Part of a small language model's weights.
Size: 8 layers, width 640, 8 heads of 128, MLP 960 GeGLU, vocabulary 31586, 165M parameters.
Each number is 500 + 50 x the weight over its row's rms, rounded and kept within 0 to 999. Layers, rows and columns count from 0. Numbers have three digits each. The size before them is the row's rms in percent of the matrix's.

# gate: layer 3 MLP gate, 960x640, rms 0.04, rows 286-332, columns 360-399
# up: layer 3 MLP up, 960x640, rms 0.0426, rows 286-332, columns 360-399
# down: layer 3 MLP down (transposed), 960x640, rms 0.0389, rows 286-331, columns 360-399
gate286 098:536654415423515493400561442463480568401431582664500534483423494441469563528530491404435509532433466462438507484477541413
up286 094:440537446516496482550454511556454489464383557552543457513407474493543451477429529520585454446464441456582454468449469495
down286 099:513537564501517520482516514466548487480452417464464621455520519533544563547601530424509402564485497524518419508577611465
gate287 102:558507440503590471431399565442543486577489550518382480467455536446506509487532467477477567510615551519487558451443486499
up287 098:465532519500484566522508461474466432502517472503515487397506442456551550532510498510516476478502449452533455559470566466
down287 102:495532469408503366526513471499493572498450436553472493458461553528526512468489516403552566537582481468424487496544508513
gate288 103:505490518521554483473522595484542447589424400555449353519576525526482401510537623542462411482523530481514465513433505473
up288 109:479468566496514531469459489535494515500473480440511486522517524504453496524459505550506513536423477540519438536520418595
down288 107:446558488482519551501471467527595528517483496504463453489511481492485553531471511542445463454477511554404542450514532511
gate289 108:534476500415479413379509540548554536583457565513479512455521488565475460520525601472570533535468377462500487431422477566
up289 107:505514564523477564605502471491530533546585494468508520516608515479527501464482539435459508495394511579495499439595538499
down289 108:478571482521464539514519493458481425483410499588530466418511531516485407460546447517405438524588488516458580558542526539
gate290 103:515480526543488492392462520477650479521470464556467422538527431567513538534562452500443472506568558431543524447545501477
up290 100:487504525535424422452497519591548413513538504513546618443462587512491491487401457454604554512441476485514487466442447539
down290 100:477484497367490576446521469445605496471472498598494531544486634582537423472395521444528523456561514504484522452507451479
gate291 109:497472551514512473517533595504482475449522512466580497528567435464465471528515524514458509558485557550500516609531497571
up291 104:560513446522540526482565504465415575523426476482576558437612507499580496567511446495447454550466461465449559473539541518
down291 108:470407500518504484502416532519478467543547570523502442410488462431455543501497507542504577491542490547511491429497539443
gate292 100:375455447494443457569472514479523510501485521571376446456548474536512485472471526595524500480602517487547555446479500545
up292 098:452467559523496467548548575446495495481582467501481537516449527495392519508435494558499500436458546500538542482582474452
down292 100:495460531573555499584512558427436523434514491534582504486518527494534441607628445490453498471488489433557494429495505493
gate293 103:486527438510476453529447554526519481581505585607498488524470494579484492557528551538463529445457554539507462471533501571
up293 100:609520541484507439421489508381463452404457519425568515464528466401459552430603414450476415557539516448476535456548496379
down293 098:465513509426492509514408516514482518484469580486562480484460434520544483482462527542379545513536525500463538520473538516
gate294 101:527510496485490485429494544539451445398468491506603518580463535516527424458567465539439418527463532484535468560508571513
up294 098:446501436569506510506577547463443408485498460482503525401445487416471490441486491506529566600488454605490495593442544486
down294 101:472461503511515513518413549595415491496512439491603488476588454465442499469541520411589489457491445449497572562490450570
gate295 099:415489485407533458500469506513455507470589442542450530470432606501491532473514598462465557502492419581461543422396491585
up295 104:422500476529475446392548552509567513569448448433567474441534426521403508494431534458607544468516553465526532530448514495
down295 102:536527493554420475539484461469512423626569490532478508469510500548459419479486582520476551458549482467494459484454414527
gate296 104:541567496477510491563423575519432571595465507511573550415565502522518562450398555470523464470530397376556613492367587533
up296 103:426441455549584472550419556493396501527517584441431531490473488600421523452501443474490419479601516531531503535428487555
down296 099:444450498488492619455497497510547520629468486573488477469393452531527512473485508518521575484502481480575525512409455474
gate297 103:465536524487486491493522499564530585529476513589446500499478535467505425520514512487600520519495500510509602571554463455
up297 100:503530503424566509472503428467506427550511502464492497427407572491527498377450534610423486588565569587538479480612452513
down297 106:468566429586466513593528600568545465468519568578488516480472572508458560526554541569432497632490576471587471485461503540
gate298 103:543482507477493462495504520456579548531499453483483529463516437528534396514468430530483405616512500479572501540510447401
up298 098:573501579457485472435486507417500557403482624529571460459469470438573547505489489516490479470615429520546413499427505506
down298 103:476476501532525396548554490488498446523504498541509559548453423554491451460580472538449404528512545467531466505500504561
gate299 100:552537492440458527479564436492484515500416529455489505476506487585480460527509530467477525450456491503478483444507473588
up299 097:490515463474500591478533483446583601430473485539452438513536449452558458594511492457493567558505507573564542507515467526
down299 100:488492479515532441462460477535529630518511510473401536440563507511425583413608502453480444502428503455507509498448500478
gate300 109:553501569464453489489416516555421459506551492459466522452449483463476453543631586447433555407510443521447596481504503518
up300 121:479478412625563558614494430481577579473487428542562502479537515463565524488465497559528491523428497561530452473538558518
down300 104:529543478508508463482591474488552501422541534538438532485493536579557515511521460550486423592546508569547387580489361518
gate301 099:437505436500508544461531507526460547489457507515515604475506387520445517563415513442399590530480470454519534466490563486
up301 100:518542410473482456469544526519508636498441509435496553538410446500507439479420501509541469575501438470535488483468462476
down301 105:356549525494447591559445441597609547502537437555430486542431530465526534482491563446430677456463502516534485575505516630
gate302 104:563394560524492427518526466459536542530500475476478494492465445442496433432545483512548528493465557468532497512473431510
up302 103:521496551493508523466526433416520479541381569484507521423501465508435515446545447543452499490478537551531594521483443581
down302 098:500461566423515580469434542464389447528523473479456527492573524452438522501434401589544461469562413547474542519512521457
gate303 098:484543529490430524436397523515526458458475535463554533592531580515488509526501656485605469503486569511568459466458507509
up303 094:490535465499498454386386441509500541533414406511459458506494551470608559477420472489553482531535456501499504442480579446
down303 098:564454493515557458580573444452522522506496487475497603515494467446433490487546512513469491472432501502468480394530440506
gate304 101:402535428569526547565477416487546532566545582512455468558531427536576593506481581495569428517398549525452506554491473557
up304 098:484536540443480544539508482501428580494504473558539519492539461557527517565502498547432537435515438490450505451482447574
down304 096:456548450491532480481477482487538576654588531424493532531526484479492570526537555446522538522393574458439563507540529467
gate305 101:502465470535529435524436528467458585494484550590512439531339528603581470509561567493544554605543562518525426522554484476
up305 106:485535569560482422445577500469525508512498545474530473495448536477558507497470516509472532508475568471573488424501522531
down305 104:502592481520563473568482462511433456527460494463417463432454545505482498492446469509406508626453527497454431484505508444
gate306 096:524407464563497490443462540455586501473556612466519524587526410496534455542496478486544470533549508512501523488477503447
up306 093:518465526540550480572564517443554559497485488571566412463509516491440538546525536619491484591518515445552464545402521559
down306 096:563525519500500452424481595505543507518495475523484524559524583636489462455467486392415535492500497552467510515533484392
gate307 102:451564448572498498498502495519361530628523511484523444454523453519552547516463525500438556528513559500542489632527449543
up307 096:535541585554480512525584459475522491540575537539519502481483493481503525518488509384425521469439470495543504620525519468
down307 104:470472556440591426502447655554497533482489452475594522537443450500500559507581464511497498428529571490502512384388447429
gate308 104:547483510470521444390454469477504455504560487479435533463435515464451497582457511465461576476489468396560470518475541506
up308 110:498501561535519369541515526508525475517578461519430474588463541474387593539432568365553483531471455534428537439445568410
down308 101:442548560481484583533493488539594531592536605516539506498500477428582446514483547500495459518405463551451482551458457455
gate309 099:442496571559459567533537533452545486557476480484542545565560470514486637524533535530585573542495462560441532498594458463
up309 099:449541565445480516529517511446464528502467478620493552495507485516440525501604502432414536607508446538517526452473560608
down309 100:533454546549493550468559528531508549522548490431465459443513478538540462437448422495432458497471417539535604497425453549
gate310 094:498501459548444598469506411494471518471510548460448526530575517459489512578518458520406517392546578466513578501473539491
up310 092:469459430450499469504469556595429465458621577408471532539503522501549491552526487435438410460466471527374564524519455501
down310 098:485474588521506401601478489473458511525521543425493498499474501601468478434550509560592534383612519514401484496543497519
gate311 094:473619433467467574517478434463470488538526561438509520540493512485432537527539512454499411525473469385448574368529499497
up311 094:468482520569519584632494527469559586636550496603489498507506472506496512512502501491415535590447526495565379527523542604
down311 096:477392531560483499386420524513519475471657525529501615408536472508498455509465486508500559474458560469559576452448512559
gate312 110:482488487512520513521514422518435577551463524480547487505498504458471591530548509454370500429497509480552495529384462537
up312 111:475517454494512560480542483500525499427492400377534583438651410519487561519551559496502519613472411438462570498522454430
down312 110:576518526455575493535512494451492523344514514523486441455545510546435512457469424494529458448468497367516531428596466517
gate313 098:495426512489546559586416572464529553510516507457496451476499607501416483446570562410607569521624550536445547584507443471
up313 091:446509431529500361488545550541506425484499506452456435463491402516445513454487612489552416449439458377481473556461514433
down313 093:493486481445506484476560556615437552546458513433547563479493494521458450471428560457496488573466476515500492461508409473
gate314 098:491497513446467464463469493459464500523477442537494446581452483477455462449472512518547511542646559497561592586477501524
up314 088:529493495517526500475493521447515522522444453523532491592475498461532547508440553431536517557411569486519433444564638463
down314 093:571442523530504520443389534504440484549505570409465500444448489511447498484523479507473454519494432535505453512518431523
gate315 103:617454510428486462540391561461433565485367466472465458572504522462513607463552530442547588408457517485476533445514564458
up315 107:553564523572555438511442551508486464527418435467437412523545502554434556413458462464454511474470502530533533484460510414
down315 104:489591416496545465468460456482574455506528586535469456522571506512505532452456501492520476477501530592485528461486528457
gate316 104:528535579510459462481491460485518467510484425455513606424519507451466553475524524493623517546597398494463574450450576459
up316 106:513493504478511467434556480419487535481527533507556520528494413539560474522522493530485476470514553581418615471535596477
down316 108:464498523515548448572514583616546490551507463489436412505388415472468462461522489581520510495517444456463521456445571503
gate317 097:463505538531553525590509457481552544564427419543469519554505574526486543464512458480457470489475470400529469599473471461
up317 092:453514596459522548499491524479387475467617575455410569494519451480508516532483575420536503494529477440517404543538511571
down317 094:534442497554574505486424511504507493564471567543463459468395597524519464486538495512448565555484506550536524502539461374
gate318 094:444569523411447506442552539457411415665460426488557390502529546524546566564460564442598428514466512422512525493568529449
up318 094:534464517483477495482507549589531429444387415471491523521465490569434478493545549527518551516443512489448465514532513481
down318 092:495474399545494509525456465493477435403591517470534562462531539564561578486525441537431424480460558544543489565453661512
gate319 110:479469535480481492436496495614437412612530552400496514482575586571526467493524566595521489422633477485486445445516459561
up319 115:488569553530500476496467529543582504392505443502554480447485496507529553492494400523506491485353599378473462508484499433
down319 109:507490449506477440512515557382554529419476469480521572499471484521481532563577482511494470543509555467521511433504667534
gate320 099:412478497440444580486552497582549451561572549512468480459444509485508496452518447536417527460456424622535575515544426537
up320 100:502447508493475486489515495427410506488642496515520547461478495425461526495521460519543638443438481490554456492468511413
down320 100:497411478543409447515510472465401636466498473439451459466427429473525438476523481501499504479436526469423403544506464465
gate321 099:386539538422404529502598551487550456435525603472540536480580539561492528555510503504456576485558438521489508557381467433
up321 101:489467518475527492512530444613498545469489509556504576462489510487516539450544423497516518468467540500557447479501477530
down321 100:614614417499455498444501580458403522535528419506509484614387397485466534493501459522523439421596589505475516556575600466
gate322 097:481454481471435454497574462528488590462486566541475600557450439524488519494585436563505583542546526537506484564437384521
up322 092:574476484482495501408503482500534533490422446520444573520576441462452464581500481464509463450520487449499528475512538550
down322 095:476588422503511510402505525550488495586533476482466484517490437549401538460493550497537458546518430621515510537456460565
gate323 103:501503518436504475473522505500506445452572584465583453429454477574456486453512534518459567534471466474474521576557433532
up323 108:522527447508493486588442473458600519530533379475501510582464482500461454479558464552532506539568517549507468486506456481
down323 103:431599517459482540379567502465472479442448496501503525508500561489520437579498536478478556645497493564475543482556434463
gate324 102:611453461540446498541470477470440591420532588386459392418471605480516499528492499613468540464533520563446495452558489512
up324 108:451496552574511448612460502542608402423426519504519481447492466466417480514533510505520470500548531516489590490525511431
down324 105:452607461509455425549455501470488465479386553555486595490483439424437509546398541401491397575458500527525557550512511436
gate325 099:584420414461535547468514579549475557459473495415644447494485544514441485494470565503558436407517508519455535538507623562
up325 098:499494468412480513509479501607414596441416540448516464515449504483483541505524523550524427458491534468436449545505499501
down325 103:451460395447495580455522602624512481534531463414535504502417447498553483438470506563500469429458490549412431513494441494
gate326 098:569515508532563465490547545489416484539544432522455505521409512561490467602547532403443538463413506427565489407561526499
up326 098:556409450507469469405448476536470548485504517482479500440507503460583546533512475481586456520464485511496471548497455486
down326 100:487537502533536481481478486493536422517483556519596567449504415453410568523575450516467456551491574528516551457463522484
gate327 116:502448463558455518510512553536503492507496452499460474504584562509511546540489474525612442574554608432470541593536461592
up327 120:488598555495554404519393537424418496530542520490449596460581447555471453491504463467434562461479434473493445457536537474
down327 109:543454420471510455511536571556440478534477513486559561463501397438515456451511538505483474486504429509460445448479495453
gate328 090:394408522589507493509577478494527487450587445493510504558487464540490488547541471454471626554434488495495576507574448467
up328 086:556425554455468439566538547426441535484550442604436476508397486487523458495463530576555536536481568469458475594488534462
down328 096:589558556491516465442464503502472455487512437466581507506518503544527426544447502517527609480549384542454466506529487486
gate329 099:601563521526512516580577466499510440549557550540517534458486535473547568447512469468442493553562574540436516519569543517
up329 096:432523561437530560460491459456552518513429536543512485519593465466492505509518467466542476488561549584510504513546450534
down329 098:385472600606383496474481496563560586537390538457569518524564493512441449440520576558553413513514592509459476588448532462
gate330 107:492495468571496501519449487604476553593537487493415540530441450497511471525554438528606532509475527479454490388518490442
up330 104:481510551582450536504485581445550498460474498535572560490551444379596511536463462497481452526431561514492498449420440529
down330 107:515547517437508499506507435500562429441472470502452463465567517603538441572463510433485568489537541456491479422551372544
gate331 091:580432503454539497493494480471526448462548464440473576550563543425455551483573495516610442523474462455563540515580496483
up331 090:478421484519479496627498453455510451434462487531498487452584476546459525429473461515446528475497388471541359501487474463
down331 094:540508599483497535492465549503567562458482479447535504455498509559573491617452480586518636500462386531508478507503497410
gate332 106:545517486561510518536497520568496519484447539529477555500485523420551557481485510523509540468491455612361448498433454484
up332 106:531477492534467472475453598589508486562391484512432429473452500612417456516520558480469534374513479487471478514374516491